config = dict(
    vocab_size=4096,
    norm_eps=1e-07,
    parallel_block=False,
    init='normal',
    init_std_o=0.0267,
    init_std_up=0.0377,
    lr_head=0.0104,
    decay_fraction=0.76,
)
Each number is 128 + 32 x the weight over its row's rms, rounded and kept within 0 to 255. Layers, rows and columns count from 0. Numbers have three digits each. The size before them is the row's rms in percent of the matrix's.

# layer 4 attention query, 384x192, rms 0.208, rows 97-115,129-146,161-178, columns 0-191
097:063201053120116170135148131129185160107097122157142165097190069116149104146129185141141172125084118094097132158139063191167114091104095159070097141178160112128077168094184111141125085091156120130093113099150054089132127132136130139152113143102152165123106120127063083120109111169134123114056107033098097095122115100119091112153145157178132114123110126164159102080128079138140081143120091132196080132133155094119104057109097102157104171115134104154157114126101187096087104113125172154119140088083086167118104150111154127144194135183120088137150127118115119141135123096159104148
084:130135085105113168118091105149148169088125121136166134118179181075141181119138162083133164117107096121116164122195098129180127136153135090118097161200170206047138118127171135159087134146100148132102142134129091127166169147122108055071096073110144164140078149084118091123127075113137133149137211154107109156112135130224068157077167118155060083135134130149109079149117155115105054091142139137168135085112129109159153102108105112144128117106126176119148126064146119166152107073139120130099157121122098130067122186093162098123101132142116167136116136160102099131181166077162101106
083:187112144160172144123187114133077209124124143138097186179150063105099132166138193117085136171155124141145089121151132137156125109104114153174112123141145144111167209155164109163077134160105109069149184115113110098044069066113150097091160155195157149151157108132130132171152140175127126130114166174095151142130138155138157111119196186142157095076146147092137090115122177121132095162107124086098106072143119084153115108147164146072127182161090099138164170094114104115115044152113091108094150078109139166155150115132120126168150117187154125130150146117075087122110156133115103159
077:134123163074139139142150151160106135087171097130124109164148151162112126150118173112156112114152140092141142142077137076202146138178162132119141111146180040117146094091109185146196140161118177158136158099079171153175145165152154197109133114072091174063162140114175152096088128105164159099161132153135176152118130139062163125194066106182162118143148115113107172150137122103137197065126150121111130197120176163177135071078091103137146099095167113092116097094074115117121118132078150169167096170119150142105154126150127133132128157047119108113108135148160112175112137107150099105
084:113159144185078114118115144213152141102116120122139144124168141118142114136170117089175165114160064126190144091108082165162110158126084171127146162176144152135108121127171077138125130142138100143119125124128081134203190080165106104176115073119124121178157099095110115114112127101150118114165222135116097184086123139175106115145135122129113126176104167106128094135144101050157082109104097169114108098114099066175135132074105173180157136105105201103138125115128148108144137123083179095154129115084105120172117158069135089129138151086184149161132173198138054165170111137141097088
103:159151158141108100083175134149113136150143055109080124109035222131128144111073135154114118147125141122070141105149080079136162155189140157141109151101127103180152128100124168130173142108099108123159109132118179166097075137109136195119149146109140176125123164170170123050097179133151179153127085159087183069179162085088125118146118089113150143097113101083111116132165103160128156112109135168201106135179162137094116072151135092133123124141144088114100083094126119091137160142110108141107166130168187171135128111141105118182110102150074095103131127073167151059171127169147146165
094:129182181089147113142168138138134104098134119167130144104135116138125099135192117108097128125138130113111092153072155119158091122084170099133139103154122141133151136105152101111140135114155142136134143129107129147136083186087136138117123062069120118153083143125192126099096120147164132128160068061132109111181100171129135178102167152107149111152095138141077088133071186146127157102119088158112216128182144163118176094120142119136151137100083228071149123151112145075155085193109180140075054138116089107080147142150125139123131102169124080158184105151130052152143143214072120174
113:176097072174142079158107138173117094110100145121085183117173088123106124164228153065159106161136120155121166070122146125121068103120122105065134095182113104151146124143166157122141116116173135097098169140148124149175211084163104129118159079111194173130113081086142153121155100105152154161114114088133082084092076139113115154208157140111120132135101112168095107080086116128182103145116160112060096142112071150138102159078086141085090138132109147106094124099125179131154125105115146121127094162072104119090137099106134187136080145082162138108126086149171113131174163155115107088
117:142106107117166133154116132218129172138093146125153139128150166130127113135169142052109130125157107104124084131120107129116090125119124108126098152144131134135124097118074075133090111120189119174101158081115107199130124116175057073127157150142131148132192140137078066175119104179084129164099156189091110188133116095124073148130157134130130119152104114149134114111142067068158150145147075158121056095115141061139166060177108096081113138128082206130129161140155152088136161111141086101096156189120110100189157178136147128118136056147182103146142180125103111109140117105142113056
127:144102132119101047089165129065127170087122091103094112118111131188156110139130101088126133142112105135138164119193115133171189079106175103155141077152145160081102125117176174161098181145064141178143095147149166167109076149120134201147110114169160139109078171135147081124167158135136047156141048124131199142118123164137192142131148119121107117075144138102126119191166133114106141134104116068096106148151175157119106141112128141162148095183104104135092155133137067119174114154090169118141176114143106150071136107188142118161153141145052114120173146089101147081143163122164141124
128:197165143101144093127171217139101071139094102166155138102137101100113140129099161089109143141121130079068164136155068102155148081119097149177118113170080097109090115148148139074151134145101091158149171079130098113115194106096151119119145111082126119137124141081150153140093065097127121105128116047125076110139113106092142190156094102190102095120199177130110161130106214134132151088116131103087120185148153099101088197140082154135117153089139145187170123141103131138097101104133166172167122142122109140078173120147131176081097095125165084136121123073110143062158115110134104126
111:126055106121141119149073119071092126179153077049156126089102081175124144155137199181072151145090115175131160118088180125114063136140096085089112102094145142103153158121087137120169175069133149085108138102173158101168165094145113173151122137113128131110133153138095179094134104083165162193135110121148096117124138190087147120162096122075131184098100116123108157096156165141127116144140123154091162150143108178094155108093146086120122216083141092105099118098096140157102104146195079127151077155149134194142133110123104095165085052163121145163094132169161114113145145127114122118
123:100185136129163069119127185203111148141097126150160143105139171161106133132146132122114141154051127073096090104057162143142118172140108115113137097118156163115205146122120116138142194110120127100111161113105107137129114092140111106177067138103203181174133128118145136157093088140173104114169162203126089123121133154104100105067099107095106158112080086170178104136103173174095127096099129202083193071120138098205112093089141112117104143185088119119122170094117117135126131146101102158126128119120118090124124132082088043131152125161176150151119134170109098184113086130076131141
119:144170137141162190070123100140128147121161114090146069153162157152077101181178184141109160135090046152132120154140088134093127101164130128124110113165151144083148114134166133095150136082125202145118090132112187186190141188132133152189138113186112161100170156130119089108149140154133148159094080102163125154137074140145052192171132156155141142166079146125149158071119104114194101103111168127128108177150148084095122147157077133119068116138132082128087126125065167127180064155152137104112065124121088150172113134108069126102079140146125146089105087109110109126116140128118133075
115:139154123138153096120097114112122122104117193134157150114136116139129128148102100077167108116097160111143168163131104132115154147124183140108114111092133139125132111150154102108124136118102111169133108129122138101162081179119158179108136052104079140199052175208118122095170184194157085151158130070163148088159148151183166108129126169175121093112087156100129096126144180169122163113093127152106193146128110170116132142133150110116126063121175158067113114127086099119108120108103172110192188158131110056102095122153061116154151209175089104096135085210089092105143143168107155127
115:145226134143147143125111190127202152172135122088148096111142133153130107204109155108116133105144101060128129137099024171181144129104118076114132107131132068137141109123150118126097129190156111125161145120120111105126137122136147131098087114165133061167111055116074126131119136114106116114115150115113123123158141163111059098160075109155083114113142133110139145129168052097125131070191109133088122170174135123056144124127127118185150095173182037122102155159142096104128139163191109111179170085202119168134116141138138117135135117194146184100112125112146121140116147135124182146
125:194143121085095180125138162120127103150147167125137161144150118154137083164046095182101083114132105135111060177131070118136120122065176071158159104082109174094141100127114080143148088114129175124172100101143127138138081107134089082141109150097150164159191210166146145184121180131100129096142203145150089157104163135120104114125110156115157110138161066113155091110132159138135134146123102137138125136129118143141145122141110062129109098172162168165090146097122157142108136176140081151126106142107157126122215125103040113062168111166132094160139160169128160139077177135185161088
116:119119159169158152160182099222145156156107121080133146139076131123154076176123153108138114153135117119092155142094166097129086112093140170112106169107135162140130070121103098079106131112167142104160138123119120107066190155097123191166103132176123129080131104151112124160111125120144147116088053133169152140117183086137138127104099086115096196125175149156178106146129076143147152164126142119207145144168179131121149096098139122122117099154078138117191135132165210049133143135132085166124112056150121185083103145144128064179127166128129137081119135072104125146198151173156116101
131:157099124137073181128149155143099110135115164143087129173166109152158152123095092111108171184106113146156066118195123116112136142155141154109097164115187150200169081135057138117133178176128070126104098103112103116169181140104144106192110135081111137119154032161091132132164129143197105164116125116158144143128103110089120115095154114131139153091131142130127147126116118188070161137142165156121171127100091118185136134125159120105106166149081187100134099024132165166126143137063066141153111114057120164110145148127105121144050088142124171181099176113184146136129114112101125119
089:099133094154099098139123187110090122162158148146154093040145175161131106130145167173152171137096085104102137103138099161076150175066107129117220229080114143133105156086097123144154103110138113127120116080118116178099117141184146128159089103134129185122116118116079128066073093156073125119148116075084099083100145179137133086094121107115094119115134088128110117114113179102087149139137139209132068133148128164146190142169107156136134186141140128126151137139167134119139116070172156135147105109087122114091078104108104151192190119132098167161180095089073157101149115149131123119
096:121137048100190137094143163131136164177161137091116150073180144157196126174108083147166100152108060138105124106135072140103129110085150175102176167136143160131123142109124132141158091095158170150115147083151096182140180096116113093149115104162118183077099130154078141095090073146117165140146210114086111150107136164141142112129152108111087162044108095118160153127138136083097165174152153156143085140087093205176160121137110178123142186108122085141142147126138150111172106092172123103132119121068152107073095117132119215200155090123092153153138117134113167110116149126132149135
111:155147076094114098106099144138122112186108092118210111145139170077163087117107132101133131128137136165014051163136136153125099142147100128109137161153144179123169162161132112187076135126046086147161128117176064100073144112162090120118119110148127179101141125131067146149146128155150117112108129126101199124065123104129122168108109077144111073114117152126096139095133106144110120173161161099122109108163137095155109146132126098187101172199100108195162175110193093116106098137126098104099150095115097159077121069112158175185135112134137171100107115107072114124146175130095098103
130:111131230160049128184132132105108107061144144153061125149103072112085151140154150117096126128096111109189193138111113108130138128143147110156141108110118067154113102125149166086157124126177116109106119091072198139139110175078182173120116163082150088137100164134208104154140138079119137125173078072161105108164114140130132122150123143119165144182137151133091143134104154123140151094090109149123184166119136115057123091110145135078139079088138143081062059146086150145108145112142137165140094132168123112187131179114120072072148162129121117127129165163185104132113072135144153167
114:095102121155144135138196130166167114095170139115069147108174102145166141163099080132114081100136054109165166078112084116103101155093150160106143115187138066106139110109130157088178147108217164161139125100087145159198172072136112069124149169084101120108106160147100100101104103137136113163170190133114096129120123179171149054142123133115067124150117098133170112154101137068119185125101088147093104138078112157106169048111146163106125150028104149108122093181122137152167144137112141125114113165098123117122135177161113116150094113082110134168132179160174136150106135116145162133
110:134179151164049059106167107104141130113159093193154124133068126107126112103110134132131106091122118105139177155081154123119162167107114155171189171067151112133127146168106140097127118139099107108076116232102130133129103175083140197154102173095143100113132215112156100141135135111098165113131119137113171098153146097066144122183138103186174141127147151092098099149170153166117109099134186165135139122138180077112141139125095104120175097142184056132071129090111177064103101127131140113217174105154102119130126125143165131069127160119083117118142089161094097152126108105130109134
115:089126223156117111138120109113078091125144115176090073123086111098077120129106170172108189134074165088174149105088142119127111094151167157096119091192126061104105147112162166076150158098142136122141150177125114136152131182107140157087104125085122091163119174107154145141096150163175100116110047086171069081160123161110174092140084154094143116164119130123115126141080175115077126095121093146107166140112117136053121118157129172099141142074146153057098062164120123177106131179077158166175146137102155134131140173166161116097099140086137177127163159124157138106157129130131091093
095:164140107125135184118116110165042112162064139105098165139176099132100142167112145149109130145114141153108115122105135116149095095152148053110123113231070165101126123089149159167155134075116086102193164102064146111153161085123151102098185077151110182117098109102146168155116076143112083180143126131131081112131117175133130162118102183149111098149144189163200159122084109109127158115100045142096157159153096099114139107062155178110128117086080153076147093174102124152110132161134106121130071132105148151146124109114121162128107126145180132131141085140163159092154064168093160145
108:145134045113131094159130099232145149160128124076159159107165141120172107174146120083159118074170105120133113130140109173117119171097109101082132139117154183110120128127149086192139130178193136227144170081112120105153169101147097117183140121150096130084142131098158147137153150110144158098102175164064141136149153103138063147125147142174081167137092091170179085089162149078172118150153152098148118106085114158129113145101114114164089145153067133173139175161111112099147084118071106135150159123108062148123136075171109132189110110125139113162072073118112086126165127145121102119
092:122130205110102082149209142107108204099157124169117097097047091122111152057140161107110102133108136089153175154113095115063158116130150157185114124115126145163142096151176154101173130125150090141099136145134145142093093111100156143155130160056221094138096114152129112175132097146164143083159127118153162146158173117134139145147153095140152113170140095086100125149133181157147068145147122110177107102101175113074132080142114150100146086152125084103115152174116107140121117110161171175166177102199110128055133155140137116129169167168043136126139092135086124107147148097163187110
080:147110088122152148122106173109118099162179218071150130086146147080131134126130152157151170145101160182135150091181171118102144063165159138111103120148062090132097173177102192105143100123108134138138153142168165142104120182165147154121136098136120148164126141129155159139054123159159130097138093123165091137127085139111157174198114162118105042099117174116165124121125191070130150110140115145109147191166131101109154145121116131108135153103133106066115128183027146136103101181136165135163089136161088148143151115165182122149115129125211089145192101109157141101162093156144095158
118:123070127192152142114072093069065065158082087033158160108189143144111148144170185155088121103161175158126167096188109147166143150143141066117128060129108134088140142070132114149142124140166130144158150099079122111137190114121117162129106117156098145136159121102133154081147169069123106203116099157134115088120093145126135147082096152182116120090115167140138154100082127115064152096130104136160178156192096089087107133134127112170124133086099146129132133136112127115078127144147104096140088150145117205120128071137072161118102101094145138155085126095154119087098108176089161169
081:127143123144145138123177179217041103128150094086134185091209139151087167161162122085145085101178146096126138132125140128158123170106124129171152093125119134164115117082163125173132094171172186132137135106129172112139140040143090098213131089115127125134137072103101133078114114108165161143140126112059165210088159091175103115074151133062120133092141122155184142093142142141129149175066099092154104110091111138133119088132143111147080141142087146163147128115117177155132087124151092134093102143118084106147128145106121061183101094145122129179067165119134109128133143130098161109
084:189090098114153041067121149143065123149164139094104094147098100078104144143112155120148143090121123168116204172133124102086106112105168106134151092190090127173056186113097166130161113149088098176117138160105157113105156173144131124121162080211127186166126149151115109105071101177110092094154130188116107128144089177187183123188113132090071100145114129159131149114184128134099100087163132113098137146148112059123136131138097158046104152097162117109084129122150138107172124164153171212120100101132146102116119108107175104162123089128148120107133111136090150134144149150139096100
095:113128164129104127089174071118136057088128072118146157087122155104136099152161140109138141177083128100121133120136121103072104094129122112126096108104096112078118064152117085132092119133201149112148105075100158121180079160041135138162189109113130073103141121096165095117125120164038102117114134137176121098179191103173116069126104109182135148147091111159184096143152137133183135112167163106096109158165132071102118134159097173126149064156154102133129123184086102124123114124155137073171086145108092155083183148132159170125118166179144102095169071104122071149119078136128132107
096:168136110137111139165136097100115081125102132110138108076129117121054136138134131139106122152138156113105152110084100164153112068077169183109055135054159171046201183150163150125116156078156119171156154122114112124164128107115134131104112157014134103101107179141150134204108105122101133110150155127104184118119085136099114088150143112150133109122116112125100113103158125094119092117140124163105097112135137102131105165161122146149134161193187072188132163157106151083150133181099113120146138146113185148104108131081169230122118180176131104155171133188135055117091148116138159119
087:131140107128132110176095136065167131171122069110068127141133104121142170144129115117180088126151098124140116167073125189109138122166111077144150133130123133089119105096136115099129126077159146168130061106174151134093138099103075123156102173099193144099116118116078111139116119100085117127109108186105161062067125075141083097149110121143130096101094111124089125110075094119181138138117177070132121124072133123140119127113084162091138152161137119206096174087100173122110129154132152073209102069134131102176143127124144099140140127168132176201130107073080107149120152146210223111
092:155189123131107091114144122173164104175122135090111165147111167159077061101149103112139147139152112157169173171145173203152140120124151100162147055189131088164142121170120121158148106107147211141133145148134162117151133193100172218206108103148142089147150128103108127093121094109132129047109130134129149132186162128091104087159122122169122139188142112142152090097146102097132129139157124172166143146126163104139130063116094130127161088169155094153090127123115120042135107068102135137163118101185093137122156046158099136131091118076144089124112115084100100100137091143079100099
069:113094150048105121083109112130125139143134112116147120084145089132119097103200099145082097154145145133112087108096082101081168144116054122052095094127061152065158120111176101143091189125143094124113126149110140113165086107101086154182165177153167172120142100183125141103126128123120158157124129115137117117087119154148083213152074096146162202193154136148145115137131157128206160166102188108110105135203163161115072137100129170161116141135135065128127151080139151085152181119127137116124096145148177167136160086185125149151109119087119107084074129162101121112149105158127117147
073:107114128006218156081052116156143120176124099143113134109145094144163106116159139091152132164143126124113130162096114143036133156134120126158133148158152140112107045143196122157077097121100173132084147143146102173139069123152092116202147171112137192074114161126113100084145106117144134119105115151115086190098130073134148162122145127155112147100137151148142112116122108189109161131165128100125123172138136137146200113119117148113084164097079133132160136103061243115156107108168092125109126112088092087128095105127102150178122094161135104083144105112104112115161089122123120141
073:107194069130158151112139109135148107129101152106167118117169170118117144153106147159134084148118090115127095117158159141129140133112180116133140141116171149097153117133159121095112069139129091146123131219104062096099114188075061074091088125125140151146135150075127105134133159139129107112151121206160163116080182144169155180130116081158137132098071137087168160107109124149091020127152144034138072107128083131136103181129128078080106100120133127138131156084201135056094123148127152144123089049145133106077111067145143154144116090112164110077128120153109118137136143133096113094
072:138115177150128132089131158095157155095167094136136177155056077140154193123157099114128124074136170117169129208140150157198133115136105138106124156135073096126061093091080130091139140107094131146147113144077172115153171099153122136139116145113104114165123159105119100075166158100128144110088121093112114165175089133131149136125081165158178136079193134100063168168123144184204194128130117168082165106118166102125128132103148170079200116110127139175145083166107134178139086099155129157145160128112140147105086161151139097114113122115075164194168104154165087126087148117111128203
070:047108100079141093132074149110098076155084111084118124126146132045114098117181135147132111105154169173189125142120099107099162132143153108177175172168080102078101133089148136161115111115126138064089160138163117162144128125162135154145142144127128111142115107130100066140132180080141110084093085172142121159122135138130140105180080159099131135131127174134150151190175127188109145171165084154095130166079145058149113077126176176148151176121143117093173146145065176100158145135141083171117100158084131069104140152162148102197145107214106109107108127116171110165156169136124105147
071:144138177130053117163101026092131136094141098188143131151073178139124180116138145106095148077113215098085126182192137130173184108085105156130143125088097072148126114128094111112130149155144133156140115137125173167091152102174161149160146147151160077146164147128155104155159067116116075133101150096093139124167098141130149114090080142085175088102117121145125129136157178163135126109107139171162164129159130121103089156197107102113194117173160103165134131099125088157150125115112144171148141107176132205143128135134107110073199134139121102178116092109102085123110086183173160082
076:143094164114128109117179136159134078090110090124112119110178137100085150090117147125134114099154205101124125134081125179154139150047180150151136163133169104110110216060155147119126126123189131098129133131111085088137148150106136135160090162148134109115112133136159155096108119129169092132114087159177106092101147166069148128140094150151155105097156215133127171105155173120086155164106119108143142175075118141137163113156100099155126142089079106090102092123092155125094105112099160086120133147142097075143125196089168084156145132131127156182112204020196116096119092090126141189
083:170108149131128191157205159152144111176099134082081165104185158129093087128137070162133134195149174164139158107125162105096126114070164118139111103115112183074092187084164091172086108079090123096098093172120125051095126149097144135162165112169097114207146114145125144159145155160169134149130141192105078170077100095134141078150092106145138171144143167108148174118176093132138105127117089135106103129093117139101134149156094152132098112135133129091114177209151143149094070160087112116110118179051136096149156162129158091184088117134134127099127116160094156121119110182131104131
082:075151146165122094108156005115144141156096186137121158126163119102092115155146143120140164100172133115084160139123133080074138098137111151130177101090132144125188112121151105114049147128103182138087056140141119114078044104154140124121125140187092046145168113123080100146156106126216104146112119130128141198125159106137134128075114053112147147142145132173126155181093120139133104150167109150103178108120124107071106151157157144087054170151118132108168162107062098116164141125128134111138131133118124129155161119168110140134132059165109092092159165105094112141110082178139103109
097:143166134072086110159173137138149161113086152105136123147133151060144125118110160151126092147084114097151107120145121185083192098128130128168133134103120114159114138048144138105177106095169159097142146097085126100085172098119143200148080119113163107164106126110172117195142131178076113110112219128106114105098163121142123069112058165136150112145092061096091087140112170099124119120115134158126143143113138184105108151219131141173169137161078193146165114148142125052122102103083159154102170118152130124087161130120127099120148125120134108145194065112193148120113193185142143116
081:121013090124186069126223135149140124179104128109099142164136144141103074126132105169157121104146108077126123094134091057122102069132133129103149114127059135146161184113102100153056097070135091090097136225096087152171175151120136110183104091134116161166120119110160130119098156120171174069114124150092140164118113113098104142091087104114113091108129124150131150113173144129111104110084132107141108134104126101110151154122098109085034112128121087102111110166095189137122075114142142159127117195124144116150134209119136096112177107124170118140126102146141130169091170156100104124
104:066100178122153143149100110112103100132161124077156191116142136117111084162145160111116172122196155182119147125074160104182163166098134076135131131100131098079159093147133121122127145159057127154094168164124157085128101121107134103089143158171112115170122151128072150050119132091153091200164080140154111076133140107138113111189196146202112148130160180133128138091147063124080134122152134161099157139170134095130135113081126147086176146158161130108154094082106110125116124184108061100142075107100107184172158092113095136124072067131106172143108116128148126106087062142073133137
081:134118116103150087177154086141144083086102135126138170175167120107126143174120131064114170088191104119067153142080164140087101124146135136118121145085092084151123148111142105134175086129152154100174135104083103127092040136124123139145114129091146138130130110083147121118105082114136154167155180134078094117173182089124109107107123117171102183206154103121188073133143111097136139131127044158128176117124124140125114182152126184125158255159133147100132123151056095122101124101118092118073128131130190102084137125114151143107084123159140153079146127083128138177150075072107118101
104:124111171144049138055093140104105118154096099117160107070137170115125130128146150110088100117189130167051085153096119181161104130124133181167123101170167073183160138128135132097127115173121132177075130089188144127158146135106089130172100069146172096087115126155099112110119129086154143095149106154118173143167095176137139123114080176109163091174112148139118149119069104096121073156124096138132109107110116148213089198091127103098117159121135130180134076082128121158151086148182157153096086121178124093082097123165191171111141086120142075112106167138156166083162101143143118162
117:173114175110131141112154065153096077106175151139172124130089193129175135143130156132098140117177143117182069175107141196142134120110208125077075197100073104132055127150165143123153134143142090185119158083150162105142069129170167125156148111122099088077093130147127092137145089134065119136089104123083091122171142095144142112154185120165102106139119140157104073115139166167149107148176111134115100126152096140117153121123144135067169090193133105198098112088125113130111144152049124158166095109190134149153120070107095070142145102142102128167084171135153111150158129136121128177
103:123101131178195140058118101091089091143165142135103163190107148112135186145115159143142120134116136115140078081110081091141138089155085104112095137137149179204149111149124101173087176144111169179119077090038134120112088134070111162169117132105110155093180177143113136145146146146109132126133090130165118092131123106076151114129126161152118105093061033101102184131150158096133136151084173136067115138152149090148136126066168099105091104170121153131135183068110131178093087133130098087163150162131115136149112118128138170190160104091082116167178117084131124100066133110159130137
119:134102099184095153144107103158157159190181134100121093081119172120083181113134111078099127175107038096097084179169131142149158145103204168113143097127138143173136157131176118115085163159110123105123085109142143133159122136137079101157175170166154107127157113161060158120142137124092121131070171222145102169137138152110090163134048135109172121143161126109147191172153132106128132132114101129110132143103130156201121217123119098141127141177094111109161121106117154121150044116198077144110155166121150128140126138104126138126152183146112127154088125160115146072141127187118171098
108:121109162119124156135114119160180180101069127126145122126184053088099140191123173120200127134155098172102143151140169131096071156183105175144125136089193145120162121118097077137129122124120170115105118111140155124179138108107151170146123064134171147125186183033126124128140147128162143111166114082156128126099162130107107137116180213107185094124103145133128119123144177142127170140103107165138062087139126158106067143138121100126157139136128110140088121059135147111139170105126153115148139137123165078071158104138152161171135220166087080099114087143216088113150111101101121108
# layer 4 attention key, 128x192, rms 0.194, rows 33-50, columns 0-191
070:172114138097150124144163116105184152124142176147146120100118158146136050122123150201120092131122186121148131168090132148162164139114152096185204137177075106132088110129071147091131136130168138137082101110098104086090166112131159115147152117180140121086130146097173121028169189182120105118159133101115165119142138093124162109114148118144141141150163111176178125171137130141151144146114109170150117110201158143082223141135109112094123143130159197069163104042116190133163146158110193136134139146107119080172116190132143118123176111139095132115138148162109124184127100177139084110
072:128077116145117117121130081133109160176154155149135162077108157159165112145158126133095126135108130139160118118106121084167179168105103063151115118174093096181092094132079140101116236131176152113069153145097152117121135137090089114100164194164135119127129174152167123155160152151152170152156089122183193143119126097148156111103112130163162175160176143164151086178152107171157117111140171174171144079133169112079133169106157116054114075143178163101170080143133154165131081172134127151130126147118113069155192154095155147109105100155106055139147135139115099181118091134116150052
084:144095130152115153108093100105156138200113134079168160129169169028111168168130089092114153144131080121127163096120158108108077132095160128137056077179156151150194141177145103154102114115133141157137102167120189119179094181117034158118169163130103081121149062140149120124137078114145170159106120102146104155159135076168146162201136116186124141152097184120147124139125071151113098157169174113114108114144117137135129117150174130137085074102120116142116149201134089145150121087159086066114145136135093097160128069149128104094070129098181120118076112097117138156161152118141162118
100:112198100126138142160132117138090138036159145176074072179095106201161166086137103152141111135129146099124103152101117137141119107181079107093148110046124130141126127109117182128184150148123081124141094157114123135107119112171181078175097112145162165093117149153109134161128189163153059200161142110126165090098090171140124072102120170088119103110183091139128133129114183100064148086099124106138073131092152181134139141079102125082095178143065116094164115071177156134078161167108177152142121090153130133150118129140143148121169161122090150162158170143148089115106098150131129163
075:088185095110143129127157116126121134227135137130152162143150164148136124151143082127096138133073061100164128152131117152160080160062121100107070081145116078100087086137082093151116162142173190087103171154123179118139187091103063149117158111151160099096120219091179114101163130125122146139147119089157104123119120105182165174124156095147136103125161148151090173173093118133132106121129090155150132102155164098104199181172171123157091102124167121109123112100158152103128098173138117143154153109124166122141179120061150141155116079160079074090129130187090086170141087090130153094
100:099179168144099113170149148064126108019143165167062068175079089168118137116105104177172138134115159114107080113076099101093165103181092124101132143068106142116148142084114195128228152148100064124123139119138104111110118134162170089091085167160170111091121130120106148167155163172169039150141128158115153131100113139153122128105133169067141104161190093108133140133147179122122137093094177134122110148103147151132138150103128153108101161144130095075164134099160180151116143136129152131126091114162131144110085137149172077153174126137083144147094169130184089104165097103117129160
079:093156104136169148183130139137125135187109102175175119130131170118143183139112156101122085104140086145142113112136107129138147137099099172161088085052081141152149167120153092177115140105106096081087085122106133117161161067123081121135129151181134110151135109168090133118100084135143100208089155132139110133052119091113143009143112148164110116149136104143147148141181057093085165086082182112163104098160173126149063170117172150130105164130109106098119087127184142119145154134105143079173173085104155166145157116100159165106147178113067119176134109170070092119127098149115145109
096:153126125117176133091118135154186098193106125103179145083184117145126077177108104145133110070187091173152136093104139115139127164104118092133139123149115154106129140101129072102046080127152171104062185103142159136141154116075102191165146091137070175096117142113164115082129152071137200096126135113107108134138118119123185127180115060160108137149126182153152063089119077125186136131132106136146170112143085112110157121091149090177104105139186157167136156190104102120144082189142129138077094145120151074130146146094159110130109152167177106105134133139101144104079111197150101094
101:169103097124103097105150129081120098178142067100176135104109074115159117124102164192165079088130070139138117079146114107082171130132151089145129137137132151159185083144125120115144117130127158118123128126081150143144148145088125178221137141094099172095141102174149117129183091155137161113122147109229190123112137138205105100070125108132113157178118079142148124155125137146112107069149138130096174100162093137174116149130172088148100123130117072137124093083163109192180163149082154191134112078151127143144166118066056144132121077135112149069142113158166096102112159109094102084
093:178148141157068110124164098141147139094199169188091066217146119157125121122131143156124189175160188058052109161145128136130149060119113080165116163118137123145142087145124187158140135091144117152188085125093122144106100135120148099148165158136131144129071162162162148203194123202085105130122137086135143123097102148122078125093140162064139099214134100131109196125159169161145093141099088132106084141131143191139114088098164187103183117135141119159125108088122113148171139107131144148150112105162130133115116144157099180130098141123087120133144118141135169114166138125151130075
115:147143090126118131141154146170077190178152039120163149099121106141154100155075128034138124107085125162120155114134077199138092095076110120128159132166104123090151127143142087126068139068172160123138102163159200127170130134081128211216120092098074157122156142118152106108147075093179169104118134131172167134105157160073107206156145108148114163091160146091138129121115120116149111132114103144120189119115129147062125073150143085143099165166143140154124125123136096117140152143112104177118072142117094116135164132145161152163119133130169103094152136119101177137152187093195151126
137:132149135144050072121169157203096154143148143170144126093160167101146107139118142105157091121143085116160134137163119123172157172117125101147158137201136117115120141179150102086079203117176160120126156118102143127131076145104120197197132093050069108115080144151132103105177112131096206077108150108134125098174163126153121131148121065176111177174132119155138089129098130132166098160128117132060185090130091089123122111110190103128148122164150147163112118178121056089154125076089090110145100104088063093123143118113112103119141161180128096066118125172143113138110121128156127076
110:130104145102197164098112149087119087110057078067157076074114122140161136126142086155086127070127174077143105146125078136141093188146032142111155142103141146152177139062103092153184095125135123123112171138181139078115182107108112091070160124120151095093169144137148114150116109117178084168116140166064153115135109142129132117139157112200188089148150110161142130131166095149129116167172170118148084095099178166211130190127083149111104110108165136089107137080167117164129136153131114162135183111122134090119140069115179158121095115072136129145123132137095120161123141114145075138
110:118140158062080165153116154113134138150155026080169162132128105093197129157114053159129122134108091120056154109166132103158098155109065139047137137135080102069152132110170154139167100100097066099066143168107098128112126103114106117114153120091088155106175100108136131110131084152151172076096137180101100155117091129166178138174127141130180146106112151111166128153082179103139161113095095188133134115116142066117100109139084099136132130131068077129122108130125131167159119127189130210103111107123195176134153110145175122115115099092172080093141095121110154161166143144113124111
102:213158125177207100100114086137094148102142095097141125170086169132133084175132188144089146143145119117107145159157086159127199131152133099155151119168078114109198120138128190081165134123119122113126132079121115073181150121102205116166173112128176141125136166182156119206163153129109185147174158129175088144147138161076177113146128115104121147145161149174166108101135126111139071145127149085119166090144129122075195121045131110126138167115140100143098105092154143136187137143140137090177129142138113141123148150113098057128070112088152067126078127138103099106117141152120078117
101:153147175097159129135069096091124236108158079083101101152116134144179112148134119063167114092135109091143100143176102090180109173109131102064111142134159181125077115189177086134115086108126128154128154098143177107125156154167169067176150154120137067123137167087154131158149084127164133187120171116153125169136102129162094145126107163158129066126099136140166098170162146101182144121118149128105130107101100227101134097136114098127082086136125064136118070151100108133111152167110142112185070122120126143097155124142059117135137102149124127152093096091122151128168192094081141152
118:153116187131107111140105166125146092198124157130140115134147166137127119144060148130083109120135122106113138211114134122165177130103144118156143116048123156152098123109114090168138104132134131154186107152169143040113096088178142173193125146154154074115103141187110142147166101138096167134131151092137102094113114137155112136103155125176111143086123095179174132111078160134124102155106089111064100118106191144132122062127148170084178122138137082121141126137154137162108123175107105158187193094146155080149213104092194134112183170157072104151138173153064127173179096140141143114
117:142182119112102074131128108044155092133148118157122122085119118170111125157112106117128107132161064148229122137079141117162150154134156122146166119080050102083075076139158099116112139127185164087132107126085120084148180150128115159177166099082123079087133125147153125116168123188150163138109127151078135096116131134123103064147138149097138184181118092150134112095192116108136171095126161145131123097137161138197100097185096137162063129125070134114128100115141156045135121167122185144153142135110142150168125120096112197162111169112109089163143095190140171145088149138166180125